Each number is 200 + 20 x the weight over its row's rms, rounded and kept within 0 to 999. Layers, rows and columns count from 0. The size before them is the row's rms in percent of the matrix's.

# layer 4 MLP down (transposed), 768x192, rms 0.0603, rows 510-518, columns 0-191
096,210,194,212,200,195,198,178,196,182,191,200,188,219,229,196,222,227,209,215,198,217,173,189,216,174,158,166,189,214,196,190,200,174,239,196,180,204,193,196,203,228,219,226,200,200,240,198,201,186,186,235,191,201,191,163,200,200,180,177,179,186,186,173,186,213,193,172,192,210,204,199,202,225,167,214,205,211,194,192,205,195,183,214,181,178,194,192,217,218,181,194,223,208,186,235,190,243,164,176,207,199,196,175,233,236,183,239,220,181,208,207,194,192,161,193,201,198,216,224,144,181,199,198,192,223,178,211,201,207,239,229,230,191,198,222,216,211,199,181,224,236,172,196,201,229,210,191,219,211,227,193,201,215,197,165,161,206,167,194,197,244,189,228,195,189,180,192,195,198,179,183,196,205,210,214,216,213,169,195,242,219,196,212,152,238,170,149,184,175,180,185,206
099,185,147,184,197,153,197,221,233,211,172,190,209,189,235,222,164,211,192,174,180,229,181,172,205,216,199,207,211,192,176,216,200,190,180,214,199,221,172,242,183,226,192,200,198,188,226,176,172,184,194,222,214,204,194,187,217,185,231,163,215,221,155,232,190,195,207,162,179,198,209,201,191,185,235,193,205,208,201,202,204,205,219,203,201,215,197,199,221,203,228,181,182,240,181,193,207,188,190,177,239,202,180,209,189,232,200,195,193,251,207,165,207,232,201,186,213,218,205,179,210,191,173,195,196,213,214,217,190,177,180,199,229,216,161,199,216,176,155,211,190,196,181,196,198,227,194,221,213,165,206,197,213,231,203,184,194,187,188,228,216,219,200,205,204,217,190,213,228,210,176,207,201,189,168,196,195,154,187,192,244,239,173,190,204,204,197,203,156,233,216,202,203
091,201,202,178,219,167,209,206,183,207,222,201,201,209,221,212,216,191,200,202,197,201,150,202,219,198,200,191,216,184,209,200,189,213,194,213,195,194,178,161,201,176,205,177,167,216,192,216,203,220,209,178,159,208,215,203,154,161,227,195,193,154,219,189,269,176,186,200,189,200,212,201,200,212,223,207,188,180,199,203,226,219,194,196,168,196,155,204,178,191,210,222,192,200,199,205,211,212,214,206,190,208,173,196,222,201,200,163,222,209,179,203,180,217,208,208,230,226,242,250,201,198,195,212,241,177,201,178,218,184,171,205,233,171,212,214,237,234,164,188,209,177,219,191,187,163,230,216,194,206,181,212,200,212,225,175,216,204,186,237,212,204,226,197,204,208,170,181,195,208,187,212,214,180,221,211,222,205,230,236,205,202,182,216,174,217,141,196,222,206,220,192,199
106,185,190,234,192,213,179,176,187,186,162,213,213,208,199,189,205,243,223,206,193,248,213,208,238,207,201,177,193,177,183,174,177,206,193,193,222,186,213,228,179,208,165,232,197,218,193,203,183,185,233,207,198,222,199,165,218,204,209,188,182,201,223,195,221,211,182,176,169,169,175,186,197,208,224,180,213,192,211,227,188,152,172,191,218,198,214,195,195,217,210,222,167,188,195,205,170,187,237,216,190,207,154,209,222,191,163,202,229,226,201,222,223,204,190,172,197,217,170,196,192,221,170,180,196,225,231,189,177,192,222,195,237,203,211,221,204,194,176,225,213,205,210,207,207,235,183,201,201,192,211,212,168,196,202,134,183,160,230,179,211,205,167,228,189,207,193,197,228,214,205,178,176,193,168,180,203,207,167,224,202,188,193,177,220,215,188,217,215,183,181,206,205
106,218,228,216,300,169,220,203,196,192,228,191,194,176,226,193,172,226,185,225,196,204,220,195,210,202,188,193,193,204,203,203,197,206,197,225,180,210,184,211,209,178,212,178,182,205,220,166,188,186,203,228,178,187,195,210,195,192,303,166,213,230,190,196,169,217,207,195,183,207,162,207,183,200,161,192,199,202,191,225,233,210,209,187,216,207,189,208,198,196,182,214,211,192,207,146,213,200,208,194,195,216,170,166,178,198,189,180,199,176,176,214,210,230,172,212,192,235,182,197,201,183,202,244,225,228,217,189,208,184,183,203,207,168,197,195,188,215,207,198,208,214,197,192,206,218,185,188,216,209,253,218,179,202,193,191,203,224,194,204,203,224,205,216,211,201,193,196,195,179,187,176,219,169,181,198,211,208,185,196,198,232,186,200,211,194,200,202,198,193,170,178,197
108,176,226,221,315,206,202,213,206,181,208,234,227,229,206,170,177,219,214,209,191,205,178,181,205,193,189,204,188,206,199,191,191,198,214,169,202,213,189,217,190,222,197,213,200,186,217,176,197,183,191,195,181,220,191,205,196,193,328,222,161,193,177,208,215,204,200,178,209,155,185,205,209,187,217,185,206,234,192,200,198,196,174,194,205,190,219,209,181,183,191,202,212,204,206,175,214,187,182,196,196,218,204,189,186,216,189,188,237,194,196,189,204,209,196,226,211,204,197,182,181,203,228,191,217,209,214,234,233,208,208,212,211,188,232,217,197,208,196,193,182,211,179,191,161,210,191,199,213,195,212,211,210,199,182,192,236,219,220,213,197,207,191,219,185,207,208,199,186,200,211,206,206,208,169,203,195,208,222,179,181,207,219,213,203,199,179,202,186,216,204,231,205
106,198,229,188,192,189,193,199,178,196,179,185,208,167,245,184,197,163,244,183,201,186,211,230,218,187,203,217,188,220,172,185,190,194,201,190,189,179,191,209,190,203,194,210,193,198,186,203,161,201,203,225,212,200,185,239,167,188,194,198,190,190,217,247,173,173,153,201,245,200,227,209,175,204,196,189,195,219,210,186,171,197,183,175,188,161,203,218,215,214,198,258,193,188,213,213,200,178,200,189,218,206,200,203,206,195,206,201,171,174,161,190,201,206,197,154,194,184,183,192,208,172,140,195,191,238,227,215,168,179,217,219,198,263,212,217,207,187,152,230,192,175,219,193,177,210,199,175,196,218,195,212,191,196,158,206,180,210,203,197,194,183,193,167,204,189,239,214,191,226,192,203,191,205,189,185,216,200,214,180,222,191,176,185,224,213,175,172,195,213,187,203,198
105,213,203,217,268,195,195,193,208,181,167,201,181,232,192,202,175,204,180,216,183,224,175,176,207,185,192,194,181,184,186,173,189,231,238,163,211,211,216,236,206,159,179,196,215,177,194,185,192,181,212,227,202,228,178,185,203,180,261,211,265,188,189,216,206,188,239,209,195,218,175,209,201,198,217,208,196,195,204,191,198,198,186,192,198,184,198,191,195,210,178,189,172,233,178,133,197,179,188,189,194,179,187,208,172,176,206,190,190,197,205,194,201,233,191,195,224,182,179,183,198,175,206,193,213,180,195,182,220,210,208,210,194,190,194,223,207,189,198,193,190,198,184,220,191,232,228,223,181,209,220,197,213,211,198,250,202,206,213,201,172,205,244,163,191,203,196,176,171,212,194,207,173,196,176,198,198,168,196,201,172,201,194,212,211,175,221,175,153,226,218,216,181
096,199,173,209,219,217,193,246,216,196,207,214,194,191,174,210,192,203,187,197,211,185,198,177,192,159,205,182,205,209,199,194,171,212,177,205,181,256,191,213,217,205,189,165,185,194,189,191,172,179,198,223,177,231,195,250,210,221,213,229,205,181,203,198,202,195,182,166,193,199,183,235,191,191,217,181,196,226,213,209,172,227,195,197,196,196,187,196,185,205,183,193,188,197,201,170,195,184,198,226,190,234,203,218,236,207,170,223,214,200,185,194,176,236,203,228,180,240,210,181,178,190,187,206,226,169,205,209,236,180,199,224,221,201,183,187,178,210,207,184,156,237,190,207,182,195,169,184,181,209,203,204,233,218,158,207,205,200,189,201,242,244,212,208,202,214,176,179,239,188,198,202,176,176,189,199,208,222,205,238,178,199,189,206,171,207,186,211,168,185,227,146,156
# layer 4 MLP up, 768x192, rms 0.0678, rows 511-518, columns 0-191
097,164,165,194,206,180,197,161,204,196,207,208,215,192,222,202,183,219,190,196,176,196,204,167,198,192,195,181,203,166,188,206,187,198,224,220,193,171,218,241,211,216,215,192,182,237,187,188,232,202,206,159,190,191,229,227,207,222,175,200,203,223,212,195,171,175,215,156,186,195,209,192,178,181,211,177,199,208,199,221,198,234,193,173,161,208,208,198,234,175,246,233,194,197,190,192,212,189,212,196,223,163,186,237,218,188,177,191,169,180,187,228,193,216,213,207,185,192,182,192,210,192,232,194,185,246,211,224,213,207,170,214,211,235,160,194,184,158,166,182,201,206,167,191,203,209,215,200,212,212,194,210,234,242,186,175,202,190,235,202,178,242,220,211,227,210,175,201,216,193,217,201,196,171,172,206,187,169,209,178,231,222,210,207,175,215,182,200,182,205,215,192,200
099,193,222,182,182,208,207,222,187,213,234,237,187,207,209,212,202,206,194,196,220,184,213,198,175,199,182,232,193,188,221,207,159,199,202,197,196,182,212,210,184,212,221,204,209,208,214,210,197,193,195,166,200,190,203,233,210,219,239,186,231,203,174,182,203,204,190,197,203,169,172,230,210,172,191,199,197,179,169,180,215,189,213,232,225,217,179,147,225,189,234,225,187,184,209,213,185,193,214,192,206,185,209,198,178,228,202,186,195,180,210,204,208,223,152,185,224,226,200,222,213,211,240,175,190,224,234,187,217,207,202,194,223,232,235,213,182,191,190,223,239,149,212,223,182,186,165,232,198,178,171,175,204,213,192,200,227,232,192,233,189,181,190,143,172,191,205,217,227,178,177,190,184,208,192,210,200,188,185,195,197,196,194,181,182,225,187,208,229,179,226,193,146
103,168,211,194,180,183,204,222,179,196,183,190,178,211,162,222,176,198,153,177,198,230,222,216,204,228,192,178,230,185,203,223,175,194,198,151,227,219,177,215,204,218,215,190,174,205,202,170,189,181,197,193,200,227,174,240,224,180,230,211,209,191,187,185,230,211,200,218,188,202,196,217,251,185,190,169,224,186,158,220,185,193,196,186,179,224,207,206,175,199,195,177,198,205,203,220,203,217,211,227,201,205,204,221,224,189,149,223,176,194,211,173,205,208,212,221,183,190,204,199,219,238,246,206,185,218,214,175,153,261,190,215,189,179,214,204,194,198,188,198,177,188,194,219,205,206,169,216,174,206,220,192,189,217,195,210,188,196,163,205,230,212,186,165,216,215,197,185,201,231,211,164,215,216,199,194,208,203,202,179,211,216,174,209,223,255,182,189,197,198,192,197,194
096,217,199,187,216,176,221,224,205,187,202,181,198,191,182,203,218,198,212,195,218,225,215,242,215,238,172,213,199,226,216,227,197,188,202,192,192,217,175,195,195,231,203,186,213,176,211,165,213,183,193,184,224,171,207,214,173,169,237,254,226,179,182,231,178,219,189,211,208,197,200,195,261,217,167,180,183,161,184,228,205,212,226,186,228,188,188,172,204,196,223,183,204,234,205,206,222,235,197,176,182,222,229,212,197,207,217,225,213,228,186,223,188,199,194,197,182,208,166,211,207,246,213,194,193,221,177,180,205,201,173,201,194,219,212,204,187,185,173,203,195,169,191,171,214,237,200,217,196,220,180,207,185,186,161,183,218,195,214,209,198,220,206,195,195,189,211,159,231,197,212,222,221,199,195,173,223,170,195,210,182,175,187,180,223,191,208,180,202,226,178,167,158
091,162,181,175,182,206,228,165,206,202,200,174,189,219,205,183,211,183,222,198,194,182,197,214,187,233,196,192,173,174,194,177,184,192,221,221,199,183,213,190,183,205,185,209,187,163,178,214,204,225,197,200,198,189,214,188,191,194,218,186,212,226,210,217,157,182,204,197,199,220,210,192,225,181,192,209,217,163,175,177,185,206,201,200,208,193,183,225,221,215,199,212,181,218,212,165,166,204,224,209,200,186,185,224,197,184,193,209,195,178,201,205,193,164,214,211,188,189,207,216,209,220,181,222,134,208,204,164,164,194,164,218,198,243,198,188,204,186,184,236,240,213,140,244,221,182,238,221,158,206,194,225,163,200,193,196,203,173,208,197,211,195,217,162,204,177,213,166,226,211,224,217,187,203,190,209,200,188,166,219,204,149,197,192,224,209,222,175,182,201,220,212,192
099,224,199,187,195,227,208,214,233,191,199,233,210,195,192,216,208,193,174,182,238,182,219,193,221,212,192,186,189,188,151,196,204,171,199,220,192,209,188,192,195,199,184,205,222,221,199,201,230,177,215,163,207,211,204,201,164,206,190,220,212,254,207,218,191,220,206,212,207,227,157,188,194,177,220,192,183,179,201,180,216,202,200,200,195,179,231,215,211,153,180,213,189,204,225,195,192,188,196,182,194,167,204,216,214,182,212,206,218,193,193,149,180,223,178,164,226,184,167,197,199,190,188,184,179,238,216,218,176,189,166,172,207,187,202,197,242,208,183,185,201,145,208,180,212,195,212,190,229,196,218,200,236,232,205,215,195,222,218,176,176,198,208,183,217,208,194,198,196,201,224,211,172,177,187,205,158,199,229,178,233,220,180,219,209,178,192,172,141,233,188,219,193
097,203,193,215,200,195,174,225,222,177,195,210,193,166,213,141,253,199,185,218,233,208,216,248,182,190,197,204,215,145,208,220,200,188,191,203,192,190,179,188,210,176,166,174,202,202,204,183,234,169,190,181,174,212,174,208,165,238,210,203,234,187,176,188,217,172,231,167,223,197,202,192,210,200,194,195,188,224,171,224,218,217,201,229,192,190,201,222,187,197,211,219,187,178,189,229,245,204,202,187,238,207,245,199,197,211,199,214,218,192,195,194,208,211,191,223,157,193,193,223,175,210,235,191,205,205,175,211,193,211,223,199,183,185,212,191,203,185,193,199,189,183,193,181,197,182,196,168,179,206,226,179,214,228,201,184,222,171,209,187,209,192,201,202,222,218,184,181,211,222,204,228,207,189,205,192,178,203,212,183,214,191,183,240,164,214,189,169,243,168,234,170,194
098,210,193,174,203,172,239,164,203,226,226,196,195,183,199,200,227,220,195,148,271,200,209,203,202,207,226,208,168,190,174,205,205,186,205,212,174,213,220,200,179,218,187,223,214,197,207,155,202,241,186,161,207,189,166,181,211,201,200,189,207,172,203,178,146,222,225,178,196,226,207,172,192,175,191,172,197,192,161,202,183,192,207,199,200,190,199,189,221,193,223,189,222,172,192,201,195,207,198,176,169,189,213,199,173,195,224,175,192,201,204,144,192,176,187,170,187,197,218,207,196,232,210,170,185,216,216,207,184,201,167,200,189,243,190,214,207,193,205,205,208,206,195,236,191,218,208,195,208,163,209,214,173,203,189,199,211,196,209,181,180,225,218,214,194,199,225,176,199,181,221,199,240,164,217,176,227,195,211,175,230,186,220,190,242,202,186,200,199,172,182,199,212